Part of a small language model's weights: vocabulary 2048.
Each number is 50 + 15 x the weight over the matrix's rms, rounded and kept within 0 to 99. Layers, rows and columns count from 0.

# up: layer 7 MLP up, 896x224, rms 0.212, rows 364-370, columns 0-223
# down: layer 7 MLP down (transposed), 896x224, rms 0.0552, rows 364-370, columns 0-223
up364:30 62 52 47 31 61 52 72 44 26 65 45 72 46 32 46 62 50 52 50 55 71 55 60 75 70 46 50 70 41 54 45 68 50 66 53 55 49 69 65 46 53 42 58 47 35 28 62 63 58 56 64 48 49 34 36 50 37 67 70 68 53 59 37 57 43 71 31 36 52 53 64 33 36 45 55 52 31 39 37 51 42 55 48 43 56 37 52 44 43 46 50 62 39 51 59 63 48 33 35 54 45 36 35 38 49 46 52 39 51 42 39 52 77 46 49 40 48 57 57 56 52 39 56 38 83 34 47 66 25 55 27 61 53 61 55 59 58 37 64 25 53 39 45 56 48 57 59 78 36 48 55 64 56 32 55 49 79 47 51 49 60 39 44 31 37 58 60 61 51 44 33 56 47 41 67 41 53 37 51 41 45 43 49 56 39 47 47 23 36 48 43 53 49 50 69 44 39 49 65 32 54 30 52 48 48 37 44 48 61 44 63 53 38 56 66 47 37 82 59 64 51 68 48
down364:36 50 65 51 65 54 38 55 57 35 38 59 40 36 52 57 49 70 71 45 63 58 55 48 48 48 51 49 42 40 49 58 69 52 54 36 67 49 65 27 55 47 39 64 50 58 50 40 33 44 53 55 46 60 64 50 59 64 78 48 79 40 68 42 41 57 55 63 38 30 60 43 33 51 66 56 35 38 64 50 60 58 52 53 36 53 59 76 44 32 59 45 40 67 30 50 42 55 56 26 60 49 60 47 56 45 50 53 55 54 54 67 63 44 66 76 78 62 77 47 70 41 45 45 27 41 53 56 56 37 45 47 56 39 48 50 53 65 45 47 67 38 55 69 41 59 39 54 60 52 53 61 59 55 73 27 49 40 24 42 47 43 43 51 56 74 59 30 43 58 55 70 61 68 41 32 62 40 59 49 34 65 43 73 32 34 46 55 43 64 51 54 57 62 52 51 30 35 48 32 56 52 67 49 69 55 34 63 66 38 66 66 40 60 64 58 63 56 49 49 64 54 60 52
up365:41 57 53 65 59 47 29 40 24 46 52 52 35 36 28 62 57 52 42 70 55 58 56 53 57 20 35 80 76 49 55 37 46 54 40 43 43 62 25 61 52 25 33 84 51 15 46 25 65 47 21 51 35 48 34 29 40 46 73 37 71 60 76 35 30 49 59 44 18 57 63 46 59 63 64 69 34 73 64 26 46 74 31 57 48 67 26 22 52 30 41 57 46 62 51 47 59 51 69 78 43 29 39 34 56 57 20 38 44 84 48 63 51 55 51 67 50 71 72 59 65 42 39 72 28 58 17 48 42 72 49 78 71 44 55 82 15 26 58 77 42 39 74 74 65 52 22 31 75 40 55 74 43 54 36 48 54 42 38 33 46 64 44 09 50 52 32 65 28 53 15 62 69 52 18 69 46 39 35 47 36 57 47 46 60 63 62 58 52 54 59 36 65 41 32 49 42 63 49 41 57 44 62 47 42 36 59 74 75 27 62 31 45 41 14 58 29 54 34 76 31 34 77 60
down365:52 49 55 41 33 56 43 53 76 35 52 33 42 52 79 73 48 57 32 61 63 60 48 54 43 45 58 46 41 58 27 47 82 47 59 55 38 64 59 47 46 56 50 31 42 62 37 25 44 64 28 50 77 70 14 67 38 45 41 79 40 45 23 65 41 54 59 73 37 62 50 56 60 39 30 35 75 37 56 36 48 42 50 46 54 72 06 36 68 40 61 15 58 34 88 62 40 61 63 71 68 74 41 35 57 71 45 59 34 29 26 57 38 60 34 50 46 23 63 55 38 41 76 57 66 56 32 43 63 50 40 70 70 80 52 50 41 69 55 33 52 51 28 48 76 51 07 71 42 16 48 42 41 78 61 64 28 47 49 48 76 33 54 50 62 88 47 49 59 36 24 66 75 47 55 56 37 24 32 51 56 47 53 45 73 43 18 62 51 52 51 46 28 38 51 47 11 45 44 47 13 20 39 53 37 44 56 60 42 66 27 39 69 44 69 62 41 45 51 54 59 60 40 75
up366:35 34 57 57 49 23 74 28 55 65 32 54 45 61 29 62 37 48 19 11 61 31 30 53 54 35 76 37 49 45 52 52 39 39 69 82 42 62 40 51 65 55 27 45 17 51 23 64 38 35 62 26 29 78 56 54 61 93 61 66 42 53 10 57 46 43 57 41 26 37 29 60 75 45 59 69 57 63 45 60 70 16 63 64 40 65 57 36 27 43 54 20 56 38 48 28 69 25 68 16 55 61 72 51 68 50 28 21 33 40 34 22 54 09 99 59 68 52 51 76 24 72 68 52 12 58 68 62 28 66 36 62 41 84 62 36 76 81 37 52 39 67 79 31 51 26 72 74 45 48 61 58 34 40 33 64 25 61 34 27 68 76 56 42 50 37 34 83 74 63 49 36 41 33 40 57 64 52 67 58 44 36 56 48 67 84 22 39 28 44 35 44 45 21 49 84 52 53 63 50 47 62 37 26 60 58 27 25 28 73 61 65 94 29 29 13 24 40 57 59 84 33 63 31
down366:37 55 79 38 36 54 34 34 35 83 18 99 52 43 11 65 00 77 16 23 08 56 27 80 39 46 67 47 58 61 61 50 56 44 57 77 92 39 35 37 51 56 45 00 21 55 24 73 71 60 55 43 45 73 59 38 75 99 63 86 21 84 42 69 33 36 60 54 23 66 37 61 39 00 26 90 80 23 59 58 54 46 35 55 50 95 59 25 30 99 82 35 52 39 28 48 54 11 99 28 37 35 86 61 40 46 18 66 69 16 37 43 50 46 84 80 55 60 15 74 00 83 73 36 28 47 37 37 15 51 29 77 52 67 54 58 79 58 47 57 35 68 68 81 63 35 53 64 68 51 50 86 55 46 30 60 17 68 60 22 62 67 54 32 14 66 48 55 40 63 16 40 75 20 19 72 52 65 62 57 53 72 68 57 99 94 32 40 02 00 76 33 75 44 48 68 64 69 63 11 31 39 49 11 94 49 33 19 72 87 71 65 48 66 46 45 30 56 46 37 71 30 60 00
up367:59 58 49 51 52 48 64 43 39 46 65 43 57 39 32 52 56 45 46 33 56 62 25 20 56 47 41 39 61 40 64 62 51 81 38 36 54 36 28 48 57 71 41 59 44 49 70 50 40 34 37 45 42 60 31 38 70 40 34 55 61 47 57 50 44 34 42 32 53 57 58 48 43 67 40 44 46 56 50 47 41 33 54 58 50 49 52 35 20 50 70 45 41 55 37 51 68 54 55 46 45 47 53 66 64 53 44 42 31 63 64 46 48 45 63 74 47 65 47 59 70 48 59 65 66 40 63 42 61 70 60 49 68 30 49 43 38 42 75 70 53 32 49 42 58 54 57 56 62 47 46 42 56 39 31 32 33 41 38 51 49 45 36 53 40 37 67 86 42 50 71 49 55 57 56 57 64 34 61 69 57 71 62 53 74 37 58 38 56 50 44 29 44 51 53 65 57 46 21 65 56 42 70 58 34 37 37 71 42 41 66 62 53 65 54 67 81 57 48 36 53 46 39 51
down367:51 35 45 43 38 51 61 52 54 44 44 47 38 51 48 54 34 54 68 64 45 46 59 48 35 69 48 47 61 39 36 22 35 36 73 58 38 50 54 54 40 46 50 54 46 28 42 21 54 70 39 57 42 53 39 53 24 34 37 46 42 45 31 47 50 69 55 65 80 42 38 48 62 34 48 44 46 74 59 38 67 51 53 54 48 64 60 72 26 45 36 49 77 35 61 53 55 74 32 68 43 43 45 52 45 34 75 27 53 78 47 64 44 61 36 50 67 52 43 47 20 69 66 46 26 73 43 38 63 33 43 38 50 31 50 38 48 53 40 41 44 41 46 51 44 50 64 55 62 58 50 43 40 67 40 61 60 45 60 66 39 73 33 60 51 55 47 46 48 42 43 64 38 51 54 42 73 31 53 53 13 44 18 66 49 45 60 62 34 62 43 44 41 34 42 43 54 68 49 55 66 50 63 54 69 53 49 49 44 51 50 29 57 48 46 56 53 63 51 38 57 56 43 69
up368:60 49 32 72 45 49 62 26 52 54 87 50 52 47 48 69 43 39 37 39 52 19 75 55 66 63 49 49 52 52 34 58 60 47 53 50 57 33 51 47 41 63 64 80 33 33 67 64 63 56 42 41 76 70 75 30 62 48 65 50 54 77 42 47 44 73 62 46 35 62 21 51 51 38 50 57 16 80 37 32 46 52 67 54 38 60 37 42 37 52 62 44 66 54 33 43 44 47 42 28 43 64 72 39 56 64 78 28 52 85 49 69 63 45 48 54 58 27 48 41 66 31 59 40 40 49 55 48 59 61 57 59 53 75 53 35 51 34 58 42 31 39 39 55 52 32 53 32 59 61 72 30 47 55 58 35 61 71 53 48 46 68 88 35 57 49 57 53 54 45 29 52 61 53 77 60 53 70 41 47 66 55 61 64 57 51 72 61 60 28 60 71 54 77 32 63 39 38 51 29 45 56 57 44 47 50 35 59 10 66 47 86 68 70 47 60 37 61 29 48 43 89 55 44
down368:61 45 48 49 49 61 37 46 51 55 38 38 47 45 44 37 31 53 64 23 64 38 47 52 57 80 48 71 33 32 52 09 51 53 28 70 50 51 69 42 62 20 54 48 60 40 71 56 38 34 50 55 62 29 41 50 45 51 43 54 44 62 43 52 49 55 46 36 52 38 54 69 43 36 49 60 33 50 74 76 62 63 30 62 82 37 44 55 89 38 60 65 45 58 55 55 64 43 36 46 57 41 51 36 58 70 35 39 48 70 34 26 62 31 51 55 60 40 64 54 37 63 51 49 42 35 31 52 28 55 46 40 81 35 49 59 51 56 63 34 31 37 77 41 40 47 34 37 51 27 54 49 52 80 53 83 25 37 47 49 55 48 53 51 29 78 40 20 46 77 21 62 58 30 38 36 45 47 44 18 50 89 52 20 59 42 23 54 91 58 55 43 66 36 77 40 54 51 53 42 45 44 44 62 38 50 53 45 61 40 45 32 46 33 39 75 52 42 40 56 65 43 36 28
up369:46 35 48 70 35 24 49 40 62 48 62 49 48 51 49 60 52 60 44 64 69 87 65 18 39 46 49 53 78 16 59 61 54 56 45 61 46 53 54 54 59 54 24 46 49 80 44 48 65 32 83 75 44 57 67 59 68 82 46 52 79 65 57 58 26 41 70 48 27 33 22 65 42 27 28 31 50 26 23 52 61 59 53 46 42 34 68 28 42 70 61 52 54 48 36 33 44 58 48 31 42 74 58 47 70 58 27 61 26 43 42 23 69 47 34 76 50 42 42 53 35 78 35 62 34 63 39 37 20 61 23 76 75 56 42 58 62 67 63 51 56 60 41 37 69 32 22 48 56 31 60 37 54 65 30 64 58 42 51 72 50 29 60 66 37 75 54 69 50 42 77 89 61 67 46 42 35 31 51 50 57 22 34 46 37 40 39 43 57 55 63 54 44 62 46 36 42 46 60 79 56 35 34 54 66 63 61 51 19 48 36 33 23 22 70 29 71 52 73 59 51 38 47 62
down369:52 73 38 54 46 73 49 43 64 38 52 62 60 37 44 62 53 67 45 38 68 65 58 60 52 59 40 81 51 64 40 55 38 29 26 74 22 47 44 62 65 37 44 52 36 17 75 30 56 45 32 34 37 37 69 38 35 43 11 67 49 46 62 57 48 80 76 60 51 38 73 37 60 55 47 56 51 30 74 71 51 40 61 52 39 34 50 38 76 51 73 65 44 52 44 64 51 42 59 56 44 12 60 46 48 40 50 28 55 37 30 33 64 47 27 38 63 29 48 49 56 55 63 60 43 29 40 22 57 64 29 29 40 48 71 49 29 51 42 52 50 24 61 43 57 40 70 76 31 47 49 83 37 69 34 44 48 54 38 49 67 77 41 44 49 29 38 51 44 31 68 52 34 39 47 49 52 65 47 38 68 08 38 53 51 47 26 76 52 49 70 23 62 41 56 31 64 32 36 19 49 52 45 48 45 85 68 14 64 49 46 61 59 56 28 48 17 50 67 49 41 44 31 74
up370:68 57 48 52 61 82 42 82 46 34 58 36 31 67 51 39 62 44 40 62 68 39 37 64 29 37 40 32 37 45 78 31 71 38 39 57 57 18 65 37 65 52 31 73 32 58 38 58 24 46 75 23 61 24 66 52 64 45 48 68 49 49 69 15 43 44 53 58 43 24 59 55 29 49 15 56 63 61 68 63 61 50 51 22 41 31 63 64 43 48 52 36 35 47 49 64 29 27 57 51 46 25 55 70 53 46 51 64 31 46 44 24 48 41 73 55 77 41 40 55 53 21 45 39 43 81 75 72 44 38 68 59 41 50 91 23 54 62 40 49 18 64 27 32 42 04 55 41 48 99 47 41 59 50 51 46 52 52 28 63 76 51 29 51 54 52 62 75 53 54 73 69 55 49 53 43 50 44 29 46 42 26 52 57 61 37 53 50 31 37 57 73 52 51 63 79 72 69 70 59 56 42 45 35 75 48 30 70 51 41 24 47 69 39 72 40 64 59 36 36 33 73 35 53
down370:36 30 39 65 56 58 48 50 56 62 49 43 45 29 52 65 31 95 60 58 39 70 54 73 51 31 63 91 44 37 42 45 41 56 59 46 41 60 58 77 50 66 39 53 49 55 71 41 37 75 47 57 46 21 31 63 74 69 35 27 60 44 64 47 33 68 63 37 42 35 62 33 50 38 67 58 55 51 42 68 37 38 39 31 18 63 25 46 38 45 50 54 28 65 37 46 57 31 28 42 61 17 54 61 43 50 42 55 33 38 40 59 38 47 53 61 41 31 52 30 58 55 56 50 31 74 00 49 56 44 67 63 44 39 36 28 55 33 59 65 42 42 38 63 24 80 44 42 41 61 39 56 68 67 42 71 23 35 71 74 15 47 54 66 36 55 50 49 53 27 52 42 37 44 57 48 57 63 80 47 74 57 58 40 86 43 64 22 33 43 50 38 44 64 55 31 45 46 72 53 87 37 65 65 58 50 63 21 36 45 52 38 75 66 46 43 70 25 40 39 63 76 57 42